Weights of a small GPT-style language model, trained from scratch on English Wikipedia: learned positions.
Each number is 500 + 50 x the weight over the matrix's rms, rounded and kept within 0 to 999. Layers, rows and columns count from 0. Numbers have three digits each.

# layer 4 MLP down (transposed), 704x256, rms 0.113, rows 233-269, columns 0-127
506516523333381467514538395571548471489499484479480518445459459544400512422498483505581471489478454582440507491584501525503465410469542505498544533554483474433497527539580546489511490455507407510444524485453494569553444474522450496434546485539578531481526562539563577466576524487488436463535467528535497520442482530471428497645473504498541508468449462368575558432454516531452510545503
440626555517390563514440467522489535550439474447453441519493565459438484532390435548581478504439653592525536501570436524595494476496463448472486510592514529514447440524523544547613546463458500525414628536497488501473458460513481466473524540505512522528477531497532565453613602520548532512568582513526490555572514507523497535420565444530544609517369507498339482496522549446511478517442
580465539535467430523448513474489530533532487510461463520456554471463550541526570558552500540499582476481538532382462503472577511533434534452420517583641619528535448467373434577549565504434591565451481468513548424444555571458529592581457506516509479493438473535435507506480560557555503458445541579465489509533513486441527444547543504513499511495448491439582525543495525483624491456464
470502427499612458545520612513516544594374522478509552585466536506537481499505522452498467498512489582479521554456522524470533450532418513516516411481497427510465427504487584487498550540595516473496539464488493513485391526592539481471513503505499472444504468564489594526591397616446478514581466468581408502521489367442585455474544484412537478497620556548569535477528584529587557452490
467607450495522530512479486491427552534500495462481533467425503438506498519531468628507433583510465468418546511508490502558450500508531573517584550530473406507526559571598430581508531505539466569567552510556419443481570462545540554456507490431516444444431524531529569425464431445498535462515485664469581562455516491535517440466503575540617508541462400487534462540514536475492670477539
509556524519489568345490552455459439553490518568493485564499548580465458434462458539381491473449509436538470527486537400503537510524557557469569487525499379489513497445464572409450463480474474527533441419447557533559490461450541524494531423561510518501571429436629532568503486393471592563512494520491420454533600485437546427507455478506575525521503445490441498469442494546431490505533
533517483531467489397482475503474413454480511535468500498504510479564440450536474548495530532517541437507450544548533473406553499574551565477496467563526572462536506479535493592459491503509501532497464441489494546476494455584509523483514447450472465488472537557555538463554528488416479492524523458468549505483434516442498540505498614429420488521483514454430500513499527479508524526395
480521387548439497517508452577467443484421522476466460486428561399489586498467493555456463397565447534570437414548411552528622484463462535521469451478572475512466596453487576456547517576541452522506375443535513600500470481488523500424496420460453499469575574526582454521503414491558572527556563465537567439592536476522427415550381405462440568502541573528500433495519560561445434493394
482546436503477496494366448446505516504582477488469584512466423494466542594516491560480569482617508459472464530508564527533547431508484469502469525587434408531430490518564431544482551530524445567449516434452471571507485526504547504437477500368485416362571422545561457534517493452431509507466448505516492510507467564453547523529596524510527559517427417561511500461551546560527511515497
525474546520489468467532497450608622383478522534503472434560401430460426553482572457551451553582454540492416529538540478497501477501539468558476497394468504535461451550538486569529441529483455549489431538456539527511555591534549445498432546507546507459588528483555490532608455503573507574375481364485476425581467440551466489428478406557449421545494545514547464453503546555430439497510
499599497531494563442440499536584449502541503539541562486531492558535497445444506452441452494411520500545486538575530413517471494459496481379465490443556506412520480421561548459441537507443459451435482408477441508534453483514424403468541541487486470482491597551555494552435468549492487485495562439545402470558544524524505566439512462497501496574590485381500608489493494497419490474488
468435363569565507512488489524438575441502509585503544546467403486480448465543545476509549480542392406435546522476518562501499417473541509374480552524562567454501593515469445526525505491405545492615466447459514551507607484537526502606558602526511487440560412591412535518548552405452512479534539538458450486518553497598458453520489553430475475434569414463561514513539519514413506537452
465507502544471520417494478486499520393447458478519502494480602486539389598514477435636472470554580532536570502506471485439450529497445476542550584426439571626395495492505449523543422525579527456559581540524478495412427558458563476494513473477473502524601556469327564482468548494555485480462532459463509593427474536487477532419520500513451443533565508462650596538649485499602587471444
507475482495630522636533548578476436471444519499499468465494395500394476459558397493583505477499546572572481384562512524413446460576459523536539565569517483584591526504441482555427496615592497551580432576531439579518568415440426592420445450450489471518526541360464460519501478505533481504444426437478531460590547507512523575478500526467555506324594515460445535515574572588527537518376
483558500428446507465498524497551504524509511594492506506513525493534519547521352581534542566516516488496517481480539507467462425495585485484518447443521453440471589530497530494531457525549426464603594476483469470516453509553463435405544486550452477526487465417479492494398554487560455513493503515494544488533464470507443495464478452464575453518590501552524510483533564464438533590540
453441445574529513506450540457514594550473573568473474501568413435534499581465541496582439513509498574426560531447487493581526511443496487450398486512492477542519487473516455380523591389493505448296477361515486456447435568425483486512469554536543522508498560503514491539421503530486453490452512489542580441497482459546448463487552513548466490530603494569575407502446520491544487435519
483502448490406486464477473471560416504485546455512489479493510575527464550464405544539558471479524466509527507448527560558526440510546508478611486564487439458488496466542470491465571431569464456462524466496550477448591479457452424481490577519554565458546541601533482510623469547494531555539496527460593439500560461516445460441397552511577464472503477460502483456526541513481466547459
489510564445499437460564524525428508480481573450508529492505612496514462453452439541529556489508577501557488534462420447464512479517538534528438438527509498519527469482531532600518483550488542582482560396523492438545442423547439538552541454520449462472476568492565621489516488468485434474455559539417561519506430571485498515433442529464474522559469477439516509504559502561443463474457
462457517518540421540592512473479600521398471503527512412554489579455541523484537508461543512658492455516589462460521442634474462517511452621475467651572414495467491428580535542508534513543455598417555480550429475535537543495524471524564449636501428419557464498472451544511461444468419494403476453515470492529492488468541586468589514464476420487538565517485444508517459505460584485531
509513616467556544520466436516520533505488439532541469446452487501500519475509524412513439470528514569515530487485508496524448503463457401408511532490452502554471530489488552469550470434547497459484528621522500481479487526405513429527439509540373493469516514475419484516523453482566466566477480414527425455546489471551518527564465454587537519507520590525473520486527452512525455468558
534505510528408526595582506504524478486487592583494548477513515518518545557481494526468464489479564462504525472471492549550535541577547497495412492510481538500440509441473437460467592426517465495505447461624514486544546516395556607546469507442477529507510510465460432467466493582539495542498498499538468475508485512533465550469504508526578444482530589465514462558423530617446580458484
419534473638384471474528519468481450489553557519527490532524456552449558574424492508503508530456538515505572523519503443529505522547536513509506514457503478485526465478531439572570375485493520526497502508505440419476523501450523531504525477449482496489487498472487397474483532551431560417530548487519492508419568524478380513500440551527507456473499497414496545464424434485593461488541
494500499488479492508570523635489479485429496549504505563437469502450550480505449681507560545557515511632530469502526479514499508495438445460521502437643477645471496495645489549450498437521474573409328503521541488578466494475534533543507417530510529510470462504373504576573479491443500492533468406464618450549455521511479480546578449519512512549393590482418520523491535480525451507359
492460497484522456607479506463532389534571524530433378474510407507517444478415386454526482435525527469614487433452466508604575529607485503558467454544450468499582535410514515511506449480483492577486489518520527551530495518547464482456549482515503521599527463494511548440477463485500441552440494468541558577500543489555450461485497570516475497457537562478459554478511484540490437513480
472503554570412532495524468536546427482493448471490495505548447515504601526485556504551490457529402508444465409496553521565527464438505499476520560537421515542591437497470475435498503478469539469493525483509490481536538586511496508548411485514450532516535502458460525524501417531566490476504466471554504497479527516495482499492508402490528461440502544529519516548458544482450534478529
497504493601490456518547512397516455483534509471492471460507458499595458575575502402523512362495486411496577522527506528507519552584495554533519550574479499449470562452520520529487529515464509520475537541593523550534543504380437541479493486510516598524535449498480481448418532463510527575565420571520519509501494477470517561527525439498560539524541537556379564533471513564513443526568
547541548373662501523497449473567458410440554452603424528529499436597549484598504575518526536591412478517462416443642470492402572509493462490567480501428511505442539499568430543484556571460483587581443490468448478487484589578580506488486507494462454459567563540546510534472457523518540516503526543481582392478492428476490499508492518527502485534441496532573497466477468518463579522383
530477445531637544547516522533524522527416455501538461372486537505477449532539489474507394569548444477566507578605505521496528503605464539597487422533479457449546421485436524459379573441523571596511404532447474482492473592487575445462485411504553464552564435509436307491448528482518481518503528515510525538500503528457504505420371520414502529461506457493533451582429526527561493494455
573471484503521527416545585464489437587548590487484474535491474449402610602482548367519586538521568424416449487569477505470489464469502533392538538496478551520451518517456585485440504511558565500553532494513556455496509482482448506511431485493476501512356442509486417469486470449503424608541517447513437383494515483427482495482481547548520552535572536507489490522572484491572544529454
573499540452541604564500367556589495507471519570495514595517484524490587518572459393522614435499464434468513486569460561590524551489479509436407471518614529502512445496444513511438502452545503352372460465479500454436402526484473527492497467543532467481470463446476472595585535539581425516472437600513543421554572471519463525554441495583427491503517491499548404411455524393475476498540
507503482441578543536534489460459493558573504522451546472530473465494539567512451465468454473490438534407522475536484575552444572423437546399489489522419489534576504506454503417437460538535504514540532450474430455476505520439502543449494541514513535541546459483510510411495537566504481440525584529530525497536518611481486482584532430490532500521489518504547451460463493475528517514503
507559507536625512500457523447505491473451506623515540557508442509514529573583502586583477477378445466487483493472508497525489464494463453497552487605487454505564516529481477484497459615408483519445543524516539430474498578440478532459512483501568468514416528539463472528604437569470470518471521523507464439487460412472536540550556467436502430592507558516459432498448484504427429529446
487536524488574482617499450383421507511532420515494528583460481478420429491426568533455503646473479474495624507533508436483574520529525447476528491497514404464480411532528547533450538445491531458532456470511513487571511456454474607438471534524541487569412439524534562585496482535488483517591453512517547511405490545459443535466538486551549558479473559498499467463562492442495516585424
560372438496503576498516526485472474512498574481529495580528401451485451475625613535495481475467517513539573568512624479484482434491558496487533492497538544512467439500531500508555533527548498420561523547537477508528503481543590504512438486480525420503416555402495431504579544481545450603530539450551500531586428486474481478586456551414573459494549464495551499492522500544461481545485
477501485584518496621511546513540383544540439466525590584459413527487587513457530475581538484449488530503474480497515474526500528509536488562398573434518504542538468520502520465507451535437537448533408465509505476489621437488511572435353490494494572555514563446519456560485531436532525513529439426583519439512483452522454296510507534592487428478559488547565548582415459488555528386457
614494534489526552581527681452515548540496511432537450574524527478518613482587563450556409429544545429588448570471424479520455454478549511505459557488566473515521463539436536522468536533493495548436511470468472471552426573511446496601491482452494513566416514569463499604519503477514496513471534540487450502508410511496585509561522335486571554455616463558515577431544562469351443565541
550543512430463525374363432436440555478511425497486445563582513517499542511433500582531432498577555512408516429490448452605495601491498450450450430527383524447536549469533439508544473532451491380473614413543463478499471458411579522568506564481510474523466493539586526586417556537448537572595515495440503485489492500482464477489549512469517514544497547431507499549483492499460473512503
# layer 4 MLP gate, 704x256, rms 0.12, rows 234-269, columns 0-127
487549568428480451571608599427532444440612450483477544429508531548553650543456495579476472553422531486473460460492467506454537570492515544435528450531504509423521453511498541529565537398629531472614605519535415544570590590581506477432494524513411617505468408469593490449449450501495503499491485441520577520491455595421527534478486516491448598579522461441549578405405528457504512504482
492509465473462565465454460495491525502459608519518475489508396568590526543514451481473509451522398551499486486566563433582416444438501511540515428410556485432517490530511558528486512482490460483520516487452476596528453455493557429469621467534488518541460460489469537554454507416565469493487489434526475488454553486527482485501446499497487500428552473507452500473378555409506517497561
557476558469425495482505521426501476489572524495461500480576485418518527567381425527569534488503635497477536508544502548604530505496528549606434387465528526507411493443529472479499494414549525516480501517461451582493515516398503493485576542486500549543622606486528553489544383536552543455585479486492552454497493603466538533463433556560516571468470470532619495502497471450508435480531
630497520556522507406404521538501476578348374490508563476479493567426382527524507478536537595515461480353488499452527489512594502474453515600461448559476509492489545469616475504531417506573453573461593459550578473566580527413569574431550444448501566472549568444407543508339557482536453513546426537384451538466524510545468490515464495470493592435530489500425422659472451503565504423437
449415512474467470600516354490505618492426580475481448483429432459542420510530526550548458438492427569541544559508465483503438583498447466546563423468454444486571626479431583456457556462414492529445582508548471514488494588515424489453527559514592470401497456502444456555463531477516497505515532516445554488518373446553473577459482515549444537467439557554481451593563478486455434551496
506484510557542458499498445492520453444527493528513491466477537480516466501480450575523482503467486448472495490587550459444468506554601525459512548494497511493568455458543530593520414487496531489476480513493538518471524474475546489482411422515536482467544467553529460419516423527537477477476417570402444533535502452466483574493506503438516508581498524529501561512465543422530416547534
524498502500443520487497552522606482573501461491521415541544429433488520574477510474501417521539548504539567524557469489604528428478479517545485504538609519531458501559546516560530497470568509508549578499520417497557478524497533469497584508590402469533518543522555577381396499474544487505466467579605495561474489521616452477443534485557538569458657500505492441456475518521351500533451
544565368504493493446435540516573434512465488448453509589479506504484547544511507590639484481515548468414569529505403499534436577500523508484534470440504494501525526545523569449504600558542419499498566390577535536407421517505545506421391424476637516558547443476459375399436466531452424405387493515523448474496481487497515492402480581470624479472514476576531515510588577488474513582506
509528577562468482554469461419506507468467514485572415587472608561507443507488533462571463560525476398523386592442529538501450471451546491608577548447522477432610494545528576508533541452458514512562551393583545439439565378535471458581568472481420516508455376545516482492443582451534520444505459536476468556470507480563524512380507495424497503568421490517528538531545535540492574471451
537578493536473482534436456459498502484539455491482536446522486599494446570455491540483494517464507514510403479513449481555547509523457478607518443428498514484602529513505489455411500538539423530532584422565592494452396532527514534528621519576486462528498458596526542559476408348449540459430497510460519509465478553459590542419518463473483497545536545458459541496617540527492411469401
491520510529466518507578456536499510556379556430538583546523474445424543473503586436544429432582520509502529586584535425529474574497562419622522488523412509528474437525535524461475472495406523523510442506503467563579464524586456518477535481472551484434584539508390380498503553592427444565518577461471433532424467467484557524564447479536493600532491474475560520504434448538448439517582
454553489504486465453497461491497597513433553500490515505538546389473540489553576522561513412600560453501519471473445513433512541510521596518492540499445523523569597514472495503458570548536427428434508303555525483547457490541502390477548481532549479436498546469435499457465608617527351463550497440509644493611513464488503461499563418445557360557494581539491487542465488467511537516509
472605570550477534478465505592617492469470507468542541419503522483574500533508390517527443456502554478542507455382432464484518500444389450497574525481479556461524527489481586499521404504496530558560582570501469487479562483502509480557539561461401563571567473497590543485535556501498644568506445530466459554504493459546580568555468568442477555490586477518561505398591439476533431493510
557538538450485556545490546475510472512484508534521452510493540543518470548538455521512466476436500494491564465566498556561465594464469484503536403501470487534463561501445495517506585449586523485585585515456516461521487533483460481443532448513512459557529539487459485496476554510438457501514493523414515458435576523518520499434489491560585486420553492505546540521453575486464544535453
522520517511460537542553499511492488482435520480481522499527585507577426485552449538520480484502526534596457585562526447503491477491469484494523504494476435470517497542444471495476489565492496496534483562475485571509576524480427492496501440507468470558527496529444479507479513515535525550548445506427491502540443440414574480610545511481513458492478551510593483476537477518528433554487
514498459465476510553444521441477497615410466574453475564441544496384423480498448375475532616548551506533554343542510588427520542493442477550518408552555540507507556521514422432496598471485590450598506542610502381565559493521561499546489550476524499489569504485476556474385561507534465530497560438477511514505491495533481477641535550557530526510624467473452451439647491469475460463416
567446502417478498503516479548480546521524504485533550526527531514496482456541458479416521552491528409522518519538477447422457520432545552472526545535503540494462480506511477470484550515470434469548509494507590493604493527536513489523541576499438488464478443553486519515521531509432529591485483477522478555471475473461481519476502505468524475544473479495488478454505504486536555520469
518544545485419477512441492515520561567407461609529538557500579415541618556472513405565461517538457426515536481551492503534548473490515504500451534454491387531446534536417580530608547451526577493416543478450504490571455505491481423530550549491374583447456501462524513575519453487498486502471616518530521511459467558442581588494535437446505520401484513527530498527534478522472466500533
471457439568511554595502457464488499501566462496464583549502523463462459500558475524462617482502496541513467504461575515471550458542518586534561479424493494461525498553526582516516520558431443523578529377465464523507444470573490646393506453456525513580461525451500451501472542497417495488556477504505607512508506497462417431464461525410447381536464460525530468504547567519463475561500
497507499477454451465501501445524510471457530511554468479553535596538484426556547429532492514534471498499492558582479488490495503502443513578577499488509445479449473508492525556490458465504480524445588464457536541497482500535489487588593505521482497466431500482540558553475526404442597553440521484498515544462511563529501509506555480501485451578460445502502472525485488442506464495478
498481489481479488504575502558521602513513629492500551506428545524569582446543411533493490528476577456494407454558474446480488521502493512532519493397499427481484484476609550562499522413456490467550639527490436507485436550481531550479563562524412531436450443466572449524415513489500530577434484524534426538514381546527526577426560532557450519523492504456514484482493492489422569499523
413518500586442521438461517508473528560484524552529575489499427607437613533519518506479543551561444516412455493506529531567522430523498459564445440526539449500490483539519527510462544491568528553459526483539452547446544413548420452525622437596472650537426463486538566481467497493429517448565483532460528496534468547581549495527583469561515640492528516561522524420507564454468533480540
407509437487482550496549487551510482546487504444477479493500437593531504509515476487511551514475506557509535457469467553527537512558409505466543477430478447481513514536512557472512445517524467561491539513456499555439474554545513481431465470471465528571603487567555466414432430467490493492554531478584563497500521517576580470511557558502502423461524527514553547499469507558398415537443
518515538464467502484510539452473500452449513497503460498572476499547464504524536496439494515522528431502462542486514551545441426559463463518531525603523530445531575521513509564561483496502437600514448502451550507479489514460435434497492511482479476570460495465414497523557466557506510548533540550458462487448421484499537523447505460531464455550541490529489518521552543582525515474512
468548618532476523494505528513513508482569431520537486520429571488612503540529551471591440555480446507394492586540452492528545394463356482546530520368566470452551500504588576511425389387600546511519565500574584510580477431506590494472443542533476568390528567542578493442553507502532671414463492503509478534539525520515452541461414451438466443552474563553423581520545482507467453505567
486527516512505469538421433519517443436439506548525403462509548478529517623526414483556572548521553487453444487523564496517522458559505555485530443493515468493444492467552504461535593470520496460472417533477508551543414463484454467435568481474525487466456568472534537516539544540497549460514446483566620487560545500426455441584475538486513524529498524506727531422482440509587576502472
448521481546478538477556526479522495473519393412550584440470626529442444505502481429485503423543462501374464618432481458526479493494433493568449440524552446419506430479456439501472595489606559478480531484427490428482557449551504528460520490597484495490540462531591491511512668488464518467510474435538486449462455507471457512478543490437523561552497483562531466498500523454498631470551
420476497407450553460494475562495590365517521530544618376453501447617462566468553497436478422462433515585382444511444459548611559444488527479452502396512498478468530533460469484516450521503568425431413501439479627562490487412510535468512581469475508527570586362450556567613494446609523540606432479493495459534585526530518518492495529511465477536506601507536552495399505496478520492573
433464562543491470522497421502541573515487509446528576492458503592512523469428471525569515519444537460424483463460543518405594437420450496537532511520523464478403548525476499479524479421490457444482574528484513509470506489550500567455515589608500491499436470478506538455459538395505606573539422382417437544585518565487480539582591522526465516501497461532611546513439506526533503490419
540521549482455452449558496494519482471392510507537520511499480510532422476516450511473509533528561452544462586517517547509483472477523548604555472483520558471460544552465465512520429555536505530532498467494494534548553517594447447523576452492473488522479496523472542530488515502458420492590436538449567510394468460503504480404466460509516499479557505545444458514515503459487495563533
573534587431490413519567430541487430505517504474561539552388628504439505530498478443479420561526503464435506499620497427494462461448558536476472551491494559446471429535534567531547467433525513435499541377555511456555546502626511445556502406521410571504475476467534471428536572491453529461471450453457517582513593542562518542478394490495495506577525408483436533485574572547517537511472
448551543527461515495590517466436504476492503519526583402559482568576450472580538441492432558530486467487441514511505463543432484504483451526543566381496542402386461483550518585411435486478398501408522414592530495490527491519494496467465631495454508501492513592522469490520435553550501545619466528445476445471468465531448510485465474455479447501386546482453533543550556402501510489509
530496509480485488497491437457515481489592415425560424552432512512431535550582467499464492427599521480403439473425564513407564512522562551521493471470521543454527471502588474551454505582545503483486514469521504476586440428522497533420561425514494405469502535539487475519481517524498470412464562433490475578530424553553388464574446589469449554521492549496446493491446559540479510430459
494521546416522493440502566476560488639540499567519444550519398427544521488466465486442499517502536647502579586525500571630540498464383397467500413534559461520438519556490518461468506532503483579456469509467522495440386494508517475423509477505507495524551418509561504585392489520483421536544466466568455520458485588497498566434446477503450472459525505484441524570451514508425526506524
408516454470455482530481447542539449519558461538500545419505469501451467470496396487497593552524539570482496453461525485472570542474465587479522407471565498449464537444505567430503529457484494481485458496484411493558465473517522500453589554429491587505621570427603567474519506466507524532484441448569560559510570546533398466550480683544418543443490527470571535429427469461523556458476
450420550548430465483563468492571568490423465378539563492494445475485457616535531372560426520519468487533537389494568575503590444478370454517456532585480596406386400436559470569507525586595478498470492525590452483444552531516468496415548486515437530464507607521525504486475472432419498522538543526448483499464410547551408569553453468494571498440419492493592449622464553531508621462504
# layer 4 MLP up, 704x256, rms 0.116, rows 234-269, columns 0-127
442541483543534515468554444479577483578428462476495556476455513496560547519444465510579584451459487508469548434489473576490485543524519510449475427453454525526602461524477488503521500535478492442474459416598488569379519563533489585565457452555482515508640455508577526414526423488463530455567535444584454510483541517537501501405446602459606498571545523523492466557512426537486530516536
480477545412554454458518498447521528464484505515460383494437440557510506462470486558422532464560461504547490494483474425525498491586494529473503522536524631486567467483468536536512531463413526473445528412435500496461611438454497505532554498478475518534487498550547560560550492529540495388431493570509529555491498477508550438509467526523465528480479400432434464444431466432550586507572
523482459451519531595531542461547497608591471593493513608458492461513576572521519547499417465503464463474486494408480473505494456471514475550448445457397456491411505494580554420509491513528452452496529414613499546480524475526521555348590394555538476547455516535438578365570536453486454479555458550469568423536560520487589502514551521445494504482529458414449480488544522507510563447538
472449491438499484438397485460361459435500549484502467478483558525434494509429545481466531534505549502426544541471509481568455464493526462432480416595480569482546473544396450475557478501531591510566525557448482579646496506492469507567629527551438537684447549444588524516497585548543477530516496478530467440410507566428519533508598449420437521416562528544592533467478515564462468490493
497490562498465422486443593441470547430603449566470508480475503407481519539465497515503551534473552451539461440407536611591588568508517510583519460493533444474589511489493501480489423422534489540435548570461475363388455426457464532515498518544435512543458461416526508429526448477485513492497475522526464478553545499531491380468423504491557370528486453487565520432566484589387491500661
419455500468514471587522575466440518491535479446472499510550424508443551494466557503505499458490466547516493460418504506560531487463386416541489550604532418523472497507453479374453529449501460449464503554441447442507443570522465479513550571499471465514532528428460499561446550500505464550539613400600540456528485540498505494478594408535522493472503437485474427494521513537428488427551
627459491533498531580451530549420497514635463475461447554553484446449488498513482621345489514473501476431477495561570500446514595413569466463508481582467522501382501515478487484484558512526436568537497511569594412644381550460467513490508522486499527451540485638393471487484474490393538527554556456462545480503553443428548591466426503453510492537476551524443487656515544446492463499470
470563525511509516541520543495516496404439527691486448519383524481540542465401500512515563401577478470509446608484543428602452586483454499521466528442550519597475413461507648514497447438388538423496502496524470485480591495543502452509520481532469554577484464476485486527518569561490473549518475466650517554426596448545598515432564430478527455472539477480408505467514470552527456532523
536516513481514553443473471494546447421526521514490551529537446487396379573414520484507445510495481497491536459535471490487477537497517491485444487558520477481553408528517539526512526522496524491495583476451485513455472471438547529453487476454488467474503523583480546449455508539471574526519410440421431481494548501507605485492392486510464510545509541491421527497494495526552566480542
515517424458502517493480502471430592457482623514521540532505512462548462563467455553574563460523542457472489473462534432485511531467403542521440520490510452496537506525445533570554451456544547474544544406509420383549536400492552521472479537435374617530475473450609476415541561576527486524577466544515559555473455436544463498467515510534411493585370370557476609474419477470461508513516
494486496527504468528465528485527530567525493497410488487482545531542493466612528505431511531446452510448592495490605566491522426512485522410484527541585471516507537518432589526459536414556480478515604564532495379443562540499457501576542564524502461547516539561480509425507525486481407343405509511481455499477424518548391532499564516588688401485608368478506454418530478561548485433531
500502491475508561534501495536590461625470541499570495526568574578533444474526587441453450381501499486559526463469532470511334546478408511521499568484517549415526512478456572564549478506435510426408489491479500476475559435579562361447492496518478520445542517483438499521531468541539425477618459462461444476582502540532521512579495452465428479506545530470523522484443522518678420428466
470578568542491501555583450463539434474622468521509593458590487506509453505533465408486513458537604454493490507453461563441517537536470497503420466584535513428505560454437477572402427624640519613475526397486443454449546435446457490534406507593492461470410545459454567446437504571443403508500450549491577485535449556452456489588481465424513511542564556510518488511442581602502428437512
500464509529460472455491494450459572445513565483528550528553526487423529568510500442508458464529475504495548560510572464437534513421502451553505481404477491491480491546547540483497501520448516483496518526551457545512515526509450484435497491550530511457442546434517476512477515482543490540508417495494480509582513463474489501493462545428524429525422507586530463523550451482530506507544
504495519538553518464579466525479440499510451499504527508450511504476376458507440530620486445551444441562464520537481436469531493523603549521547505565545382546500451455434490562503559480477484475503440500526438447458527487466467447584576498501421463459473530513553484593481548499472581524525471492536478388486496505482431426513479503431460541427482602510553504401545463584495444439447
329449473539530529513475418422577456479504505375543502601456517509541442531511502521569607612574406495404429553491529426514464531513552432549486490549510529542462419497573533577527435468467472473452496535383522470442511509460521592554536563462559584571505485509487516584485475524523565496501466546387515438472634507440423487434590420503415495421498503517475428484519475489414461558506
461531484537461544436511495509462491487485509481515546564453466473561464553528486457582469508484419595422506510536557555567445538405489505499520501497451556460435548464467506511462431502434506469483444612557402536428515567428487539454506446532518573545524502476483469480514477529576464500567541474537433494494602500544484479522524422530491536459447519504504512586457514442449503587516
488542540502494578517483420480518504477477536531438432544583609481478485538477440468542468557498436485521557464634531440457458523540550493541445533501566515537388502474491545583391480530469498609487413471526523523556534480474509531460539626391521443474506535496430369558467500552522447464436453544359477376512527560507447423547473503548593449406445587512505357532566444480490617463441
515472530445528475462518526505476477485530411518502548511554497474473500557582495453510528484482514497564464500562524572422488475495517520527531480508475577466459478495499520465549513533444405526505532460437483548497437544565448535502533448463547517493507574425479544546512452475434497559526459438541600493486501458418533445468427478407488527584483524465507519577487497454624425544428
509469481520592477492473513451523502427493561526501487507550487590533480431474517498528452486470519461463513555511492471426499473458479535500537507497552542453446431426515537569547510494496448485515508447511510545543503536481482562552525520521491510458527484496536612475606469411451563585454463418527574537450456534458502481449549561544477477540522465509518508514471506451554575534461
400523445562506526425546448448451507464592481488521533529492587550433545536511587473483457462471490463508512470583527435543499520492420511429586457481498464516536563494553518457566432556445529556567621498437463555444499453501529624591441562519463445488497438532523488563512565444558475447447550515461456537493390536509330434507477494497451442527473579486492453514457468633429493462562
513508510451497508552530596625589525532488493505530661431485553474528533451501449525523556581382497382542563552517579504454520502506493555433534502452539517461435496521533531488410506595488469514513438592528576463602555492519526515472481538473469569485388460470541474527506442547463447528398585518539503626452563512505474491508600551440489492584524495508491511450535490505503529496536
504551528553458409557464552477611585435457524455500461533450540483471561527453566460484524497504547406373418555539483494509562466481530527522373459566493505418441454503565462455501521486558578457429502497491549523575515564424541444468580532490591488466441492442407535554503508509565575478464434580570524447555519504506568541574418443513525537538493443489541531580522558496528513492533
565493552564523531412474534473391457486455450517486520506533415575520444500516469564419458516449554516543468527541507529551504420479540525548624499599502539531515490530449466505613488536449483588521443479503520471505522508507445487549551507510519487555488462516502437547574523513453559570493502551442485503386436469424525458423558416462460494495484456521541516485494482546457504505459
489482547489485572312456517567600398422586547397491590541498568413499492407463486518599482517504478420486454552558507501449502555496449513617528494586611386543583534501498564442535471483585452583467519470474482522488457525493579443561543618491539513558459426455504540626491496524549530548531519506511503511496464512447508408470516582519441446405484474474538512405517424448433534397532
495472493437457482541485515608490439479508546442538615513481529524473497531607407434534493515505466478506514581527485572499447602501480504510531511608464596504372502483547443532471490519505497519496475579448535487541431508447560528481559522439488420555487455527349483508505548486505537539508495568490438526513493601598427500526529557428399579504511455465518490560381440410511501407446
587495499530511499478437521480484555410482457554575539570548478564341335531550503439548513497539395427586494541458503489458485441497460486511519465551558529350535293455427481464479506542552537543543497449498409521418542513491508494484382585488608418467499453492501511473513532504403549541450419515489558527462427532617504549568486527482405542455429541502574463509520439455464499476457
559588502574503477489512514422465536465394465388557437445574506397489424562504486579575563497498478446602501481525541548537483514476557461504426446542474455467452568499514447574521517465583509478581496569410522449391569495523503547541461544434526458536489527467527447453556464572443496460461400586467486591550556480408556312547509491473513388431475570503545443530488402505469419426539
485474576543467477442523527521489468488612551514555471591549466546534524581516422422475513509459467432451506476473553396519535420583550434534556532538418537467526456463522394616430523545420438411430553506528491552448450578480451508542377520618497523482451484567662607412437472552518591503535555427523515514503605541456551553542524480469485507555561516460617529451491545420498473518392
577519557480551463483509447479480461522436488478531546533480509570452506500476504545569485567541458452555490523511472538496519393477550485598458542577558465523514462476481487575489472538521473505465489413473463498516524460453422429578492425424458456479448537588489511478538427451425516566505419529373476501440481461465536500438521427553506547526563463520458534474593448493496488560513
537463560415534502445550418492520522438555529586477558528528548530530546570473460613548367507539524578438461477445454489564503535514501452502507482537477438477565460481509458528547491580403520461348594569501437556526508506479603444451480514514515549491552503533575536474526446586449582467471424411553532558520646525517525535419546484441616562469545436471442415413560541422364420455424
407543426424503497414610559552459427550484415532468614465567482466474552500507494519481450485440410503486455562503436525463538470470517554499492540490525452414491430482514506490528516560418557476509435549469535432573444554503489478483579436581535534460540491541508409601508604442518560473531512385607571481491493524511540519537542398430445551534468461483403462477542497427534492579517
532527510474495505442492478452564534442505503473497467566575574589470470551494572496502442488513467508477481483522441453476543544549503521499622523592595468452542441504480535446521497363423498518445464455435453600541490551469450505462570557540527516401585444479539421445568617497365626514442488564542475486552600470534458481466549539528534498441475569549519471507545435456479532495498
597586474476501450497487490488400463527443514454546510529478486488550482553488502410482596494540515555535526611451528592555463432480519441524548415560445531515434546504559437505471513499521499484461418567461410486551510538540471487565525495485497501575501441537418393532468498570416527517499596418499525506397461520484468545431493436461576484431447416485391479460572448513423468478497
493508582440582456553449528486456458466609502505467575484447544472417600491433487470517521465536549493479478496397558507441516517552478574550440499613509482513410493405448480437450502498512583502457500431552377514549482476507528492476502568423507556445480551539645609484582549512479471530568441433506565429480454585505451439573560581562511584466437503430520561366496505433518599483515
623552556511483496559394515495481385529477475550473574522548504533524579535549460579472596426351469572455500391461508527544494469513590511399516448485525514491570598471604428522402556471519501552480583504463542504488461556468496484436449509453548514550529525580487446488416456548430472516599561545481480522539481447515550484474571443576471479456476564464511553479448546514476367564472